From a checkpoint of a small transformer trained on Wikipedia: a variant of SOAP for these matrices.
Each number is 50 + 15 x the weight over its row's rms, rounded and kept within 0 to 99. Layers, rows and columns count from 0. The size before them is the row's rms in percent of the matrix's.

# layer 8 MLP down, 384x1024, rms 0.115, rows 295-320, columns 256-383
099:30 32 45 62 24 73 55 56 66 62 47 54 58 37 70 48 43 21 43 46 47 61 34 33 44 37 52 49 68 40 57 47 66 35 54 64 51 50 53 65 57 57 33 60 56 62 10 68 28 61 67 39 48 35 56 40 64 55 40 29 60 37 50 65 58 42 29 42 75 38 60 57 39 42 37 43 52 32 61 54 55 21 24 66 99 73 37 32 47 63 41 54 52 56 45 64 60 61 33 15 05 25 39 71 81 52 44 50 55 41 44 37 41 52 53 38 63 66 73 57 63 75 49 47 37 49 45 54
102:49 44 30 44 49 28 39 64 28 22 19 23 40 38 47 10 35 70 53 57 27 57 21 68 63 78 32 35 54 40 42 51 45 34 48 55 37 59 55 67 31 55 73 53 60 63 48 45 54 43 31 69 63 61 33 55 59 60 56 30 22 36 40 64 40 70 74 57 53 56 76 48 64 74 57 55 59 81 26 26 36 66 61 49 38 48 60 72 63 54 56 41 52 54 47 59 20 16 54 55 16 57 47 68 46 46 64 49 46 55 49 51 48 39 37 30 51 48 71 56 45 51 45 66 59 77 45 67
102:46 44 44 68 56 48 64 32 43 57 20 41 83 49 56 46 29 46 48 43 45 73 38 22 43 55 57 78 55 40 53 46 57 38 27 32 30 35 56 38 54 40 64 29 33 65 52 57 51 45 48 18 67 54 54 37 35 79 37 56 42 55 54 66 74 70 46 72 59 49 59 48 67 31 46 33 31 36 32 63 51 66 32 37 55 40 65 44 45 46 68 46 63 40 44 56 20 30 47 51 57 39 47 40 50 77 73 45 60 57 47 69 55 49 62 58 38 31 30 41 56 47 19 62 52 67 15 73
097:50 53 40 48 51 39 32 50 35 40 50 42 22 29 54 54 50 24 58 49 63 00 34 40 49 50 55 71 43 45 70 51 39 55 60 23 23 71 61 39 98 40 51 39 51 66 71 47 47 49 34 40 07 65 70 61 37 50 25 64 71 32 54 28 37 39 47 39 23 62 50 57 72 60 20 52 40 27 67 32 46 61 35 70 56 46 43 37 46 50 73 54 28 61 45 55 71 48 66 44 54 28 41 41 57 22 79 57 35 41 37 30 41 67 35 46 32 52 57 55 46 36 50 65 69 57 40 28
101:55 58 50 34 33 38 66 39 41 68 64 52 26 58 58 47 58 60 38 44 61 15 46 64 37 21 40 60 29 40 74 72 52 46 62 54 27 60 40 44 55 36 53 60 41 65 51 53 60 41 51 55 57 46 57 39 58 73 54 53 46 73 11 57 61 31 42 47 30 54 57 58 56 40 78 46 65 46 73 58 40 70 50 41 36 72 71 32 30 46 65 53 36 32 53 62 63 51 50 35 58 59 59 53 52 44 16 50 41 67 63 30 56 77 18 73 29 50 50 44 44 58 61 61 57 38 60 64
101:55 30 61 57 31 22 60 50 37 33 33 55 39 73 10 42 40 41 64 40 72 90 74 48 58 75 60 48 61 50 55 42 41 46 40 65 52 22 38 59 63 61 60 55 57 69 55 57 79 54 86 67 48 73 62 35 40 51 59 11 44 37 13 52 42 46 49 74 30 65 41 34 53 58 68 31 70 00 34 65 63 42 72 42 36 56 45 42 40 66 47 53 46 24 33 34 58 49 53 24 58 48 67 62 42 59 60 54 71 49 56 43 49 56 57 74 55 65 50 55 44 37 60 26 49 55 56 42
100:68 25 71 37 59 63 45 57 36 65 49 52 51 55 75 37 60 79 76 41 51 30 14 62 43 47 45 58 09 61 42 69 43 50 34 62 63 47 40 43 65 48 63 28 80 62 54 41 35 21 62 79 47 48 59 59 55 69 43 25 61 74 52 53 40 44 40 47 50 79 60 47 43 17 42 64 37 40 29 40 34 30 73 75 41 52 49 37 68 68 34 68 63 69 60 44 38 83 35 43 43 52 68 57 70 36 43 45 84 30 37 26 48 32 43 57 49 63 60 60 48 41 35 71 60 62 56 66
098:47 37 42 84 48 54 31 70 59 38 31 39 46 65 34 37 37 16 52 47 65 72 88 66 63 28 47 59 51 53 82 56 48 31 29 50 04 50 48 75 47 50 40 52 38 96 59 72 49 53 59 68 61 39 53 62 41 69 48 55 44 61 45 74 39 25 35 57 31 58 67 92 32 45 73 78 69 42 40 63 28 63 29 55 47 51 70 82 62 84 56 66 33 79 17 55 49 61 42 42 41 56 52 48 37 68 46 51 53 30 67 43 35 12 34 54 52 57 39 64 49 57 67 56 55 66 41 32
099:48 45 44 38 60 52 65 38 33 59 95 49 68 69 53 44 59 55 52 83 39 43 42 47 40 64 71 53 68 68 62 53 16 37 60 58 35 47 47 21 63 36 49 53 43 68 65 41 21 35 44 60 76 49 54 55 64 50 38 61 36 52 50 22 53 64 68 72 46 50 44 38 42 41 66 38 26 69 53 51 65 25 15 56 42 79 48 44 31 44 58 63 48 60 56 21 62 52 42 66 58 23 51 39 61 43 67 67 64 80 37 56 53 67 55 50 45 65 42 67 49 23 52 50 43 48 58 33
100:47 41 25 50 77 39 50 82 40 43 44 70 83 53 63 49 38 12 73 44 35 51 18 67 41 77 47 78 49 68 39 36 56 44 42 46 54 22 51 37 41 69 52 45 35 25 28 63 52 31 54 27 54 63 56 71 56 59 60 45 53 44 55 45 38 70 51 14 46 80 59 48 38 62 44 76 72 57 37 31 47 46 75 55 68 67 62 35 68 55 49 28 39 65 61 35 78 39 66 64 51 47 69 71 45 47 56 41 62 16 56 32 49 48 66 37 50 34 38 59 58 48 79 28 47 46 45 50
104:52 51 35 55 57 40 44 22 54 53 65 46 54 38 62 14 67 53 48 34 52 46 60 69 42 31 74 26 14 54 35 65 33 42 61 52 23 40 53 38 55 42 53 58 74 44 67 29 53 56 69 50 21 17 36 75 57 45 68 52 71 43 45 54 45 43 52 49 66 53 47 52 58 51 53 45 22 54 64 41 53 61 54 55 60 49 56 40 47 30 52 68 58 43 54 61 42 26 79 61 58 35 69 48 56 66 52 75 33 42 28 56 67 57 57 42 55 68 53 51 45 39 83 89 11 77 54 48
094:37 56 40 55 53 52 29 79 61 60 45 53 55 18 72 44 42 64 46 38 45 73 48 65 43 60 72 35 18 32 64 44 28 35 63 62 37 28 43 34 46 50 54 46 45 50 91 26 64 71 69 38 37 53 22 79 70 39 63 62 35 49 48 48 18 47 60 44 14 28 66 44 41 56 51 47 69 40 61 59 36 59 42 29 23 40 45 36 40 73 41 61 56 61 51 45 39 20 38 71 58 42 50 31 35 55 67 50 51 59 48 44 57 48 48 36 53 52 37 55 62 51 39 56 33 57 46 30
099:37 39 36 58 45 74 46 51 40 23 51 63 43 69 50 52 68 44 72 61 69 50 81 72 72 63 47 68 53 38 64 46 63 61 78 32 99 60 52 55 33 60 58 38 58 28 53 32 56 41 44 44 66 53 36 55 42 51 33 63 52 53 52 38 43 49 28 30 37 51 54 63 41 56 69 30 35 43 53 38 44 57 86 68 51 44 45 34 54 38 47 40 44 63 25 39 58 52 46 40 66 54 67 75 44 55 66 56 58 49 34 48 20 42 55 49 35 48 40 85 37 62 65 45 46 49 35 41
099:52 52 60 43 72 56 52 60 65 49 63 53 67 48 27 53 61 54 73 72 54 58 52 37 62 65 43 48 57 73 66 28 40 52 44 65 58 62 38 49 49 77 37 77 48 60 60 37 43 39 60 28 38 47 62 48 42 55 50 30 17 30 52 28 49 18 54 65 48 80 49 86 56 83 47 89 23 49 47 67 53 73 39 59 48 44 42 38 47 61 56 54 85 68 58 53 53 40 73 49 39 44 46 79 35 58 53 55 60 61 47 48 44 42 54 43 32 71 74 20 54 76 50 51 19 45 82 31
099:57 50 37 68 66 37 44 48 53 43 57 82 66 68 61 61 52 59 40 77 57 23 88 65 74 48 62 65 55 59 74 48 44 31 47 59 40 60 36 60 42 52 38 69 56 46 98 14 68 57 43 37 57 22 31 55 76 20 61 23 57 41 60 61 87 43 57 58 57 65 53 53 29 57 40 39 45 48 59 68 18 61 46 62 48 63 58 53 59 50 41 47 54 57 37 54 49 66 14 75 54 72 37 64 69 53 53 57 37 73 44 45 66 29 69 56 48 39 64 38 64 22 31 41 44 64 59 47
101:38 41 27 57 72 41 54 23 70 39 57 73 48 72 53 47 70 67 46 25 77 36 38 38 53 33 61 59 38 67 47 46 30 35 72 48 69 49 44 00 55 66 43 60 59 61 52 33 36 34 43 59 71 60 39 29 38 52 35 36 57 33 57 18 68 77 28 40 69 43 57 45 37 64 65 74 50 92 43 56 52 65 29 63 50 85 54 45 62 61 65 07 29 45 41 48 58 41 42 49 42 40 68 65 54 48 54 60 83 21 19 51 72 38 29 34 46 57 40 22 60 19 63 42 46 62 40 34
096:48 08 25 73 48 76 34 55 46 61 55 62 57 37 38 30 58 88 72 63 48 58 39 57 63 59 39 60 42 57 69 34 57 54 34 39 49 81 29 79 38 54 49 75 30 45 56 45 54 53 72 78 45 64 54 46 52 79 32 60 49 54 52 90 31 42 57 69 42 53 60 37 62 37 51 77 70 44 52 68 56 56 31 59 64 49 59 09 48 47 47 68 47 43 48 12 83 27 64 46 44 63 64 43 42 59 45 49 67 43 41 35 49 97 35 62 49 48 42 46 34 19 67 51 38 58 73 46
099:37 85 39 54 51 42 43 28 44 47 63 60 48 67 74 47 51 32 63 68 36 28 45 41 57 62 31 64 49 75 42 53 50 15 54 44 53 40 49 37 47 38 59 38 51 17 49 32 69 22 57 38 57 25 27 56 49 42 65 34 71 55 54 37 55 61 53 55 40 54 27 64 24 60 53 46 32 52 25 64 80 60 27 78 57 30 68 55 75 39 45 53 43 68 50 54 54 54 55 33 37 71 33 85 68 44 51 64 30 27 70 46 36 29 77 28 63 58 51 55 55 49 50 50 23 44 43 45
145:99 19 63 64 73 40 55 54 44 52 58 47 33 59 85 48 35 40 54 64 42 45 32 55 34 45 34 80 88 36 41 53 46 44 44 37 87 38 14 54 62 39 53 50 36 55 30 52 58 68 37 47 51 45 64 45 64 53 25 42 91 50 46 32 48 39 49 57 47 65 26 56 42 71 84 69 49 55 10 33 53 57 77 53 62 60 51 41 22 50 48 52 29 69 44 48 62 65 63 17 31 59 52 46 40 43 52 51 25 41 47 35 48 79 51 47 35 62 57 74 28 80 61 59 67 56 37 81
097:56 81 42 40 53 57 68 74 43 52 61 52 65 34 45 23 68 64 54 45 54 86 87 73 62 57 57 39 44 62 14 55 48 64 24 33 65 68 61 34 43 64 69 44 49 59 77 50 53 65 54 56 40 44 78 58 67 66 67 27 56 70 55 29 66 68 40 31 36 39 76 31 45 50 46 47 58 39 34 27 16 55 46 55 75 40 30 49 27 48 65 90 60 51 72 35 42 53 36 61 48 55 50 49 61 55 36 60 44 50 08 57 52 54 62 63 63 66 42 54 36 38 51 51 42 36 65 31
099:47 40 52 22 48 61 45 44 68 52 47 42 45 49 37 26 62 83 53 69 69 42 51 44 67 58 55 44 82 49 80 58 33 58 58 42 50 65 59 36 46 23 55 48 66 61 36 58 49 65 27 61 67 43 62 39 27 52 52 95 44 59 73 57 49 79 16 37 44 35 65 49 51 18 58 69 49 34 34 36 36 37 39 32 56 48 42 69 60 48 57 40 80 34 63 59 47 48 27 23 27 35 80 68 32 47 58 34 91 47 59 21 77 71 48 60 33 37 58 57 37 44 55 74 45 48 14 42
096:75 88 33 75 35 51 79 66 47 47 26 31 39 46 60 46 46 51 65 25 60 48 38 23 39 57 57 51 54 72 37 39 64 41 60 59 51 20 68 37 45 53 38 49 69 57 20 55 56 57 67 44 47 63 46 54 47 48 30 31 40 72 39 47 18 64 22 71 44 44 35 53 69 53 61 53 55 57 58 46 81 57 52 66 35 29 59 36 52 45 49 46 60 53 24 64 32 48 34 49 57 66 61 32 67 60 59 43 55 48 46 26 49 43 32 51 40 46 33 52 52 42 36 36 52 66 79 51
100:53 81 20 42 75 27 71 48 46 82 59 54 59 56 36 66 48 71 80 59 21 37 54 48 45 55 28 52 36 55 60 54 58 35 36 24 64 58 61 42 27 35 67 19 34 57 77 44 34 39 56 43 78 38 56 62 37 50 41 65 65 34 45 51 51 55 62 57 79 76 45 56 29 31 40 79 17 56 55 49 58 53 42 54 27 46 39 57 43 49 48 51 65 42 37 60 41 68 79 68 57 56 70 53 92 58 37 57 44 86 53 49 37 71 35 50 45 45 52 35 76 45 48 68 26 39 40 52
100:67 54 48 75 11 10 67 62 47 51 47 37 44 45 24 48 64 63 49 63 27 42 63 45 13 38 40 32 63 65 43 45 44 45 39 49 55 45 47 58 55 66 36 36 62 64 65 26 20 61 45 44 54 64 53 56 61 59 70 62 40 39 70 48 45 22 58 54 44 65 38 24 65 66 57 63 45 42 35 39 82 60 31 29 41 44 38 35 38 40 52 45 54 44 35 23 30 41 45 50 56 45 58 63 28 54 17 41 51 23 42 40 37 52 53 55 33 31 29 54 14 46 58 51 47 77 63 61
095:37 48 50 66 53 72 66 68 25 38 50 36 63 47 47 39 53 39 38 49 45 77 55 42 52 51 48 89 35 12 58 60 47 47 34 37 20 48 76 43 48 51 47 64 51 67 36 52 46 33 59 54 55 47 39 53 35 27 25 29 37 65 39 40 33 57 34 68 33 56 49 59 45 76 29 65 49 75 63 50 62 40 16 47 24 76 30 64 54 43 34 48 50 30 60 46 55 50 32 70 50 17 70 60 61 55 52 48 36 56 46 52 66 21 52 54 61 78 35 91 64 49 61 71 70 66 43 51
101:66 58 42 51 37 59 55 63 37 41 38 44 51 67 70 47 31 39 59 58 39 60 37 44 35 46 55 61 47 50 60 56 26 77 57 54 45 48 50 44 27 24 33 90 54 42 55 74 57 47 63 55 50 52 50 47 22 51 54 75 40 59 61 11 66 50 22 15 40 43 51 36 33 54 64 54 49 73 51 44 33 50 63 57 69 48 29 55 45 34 38 58 47 51 61 50 85 30 88 39 59 50 76 64 48 33 88 26 54 41 44 36 46 50 06 57 37 29 63 42 52 61 61 51 31 58 58 54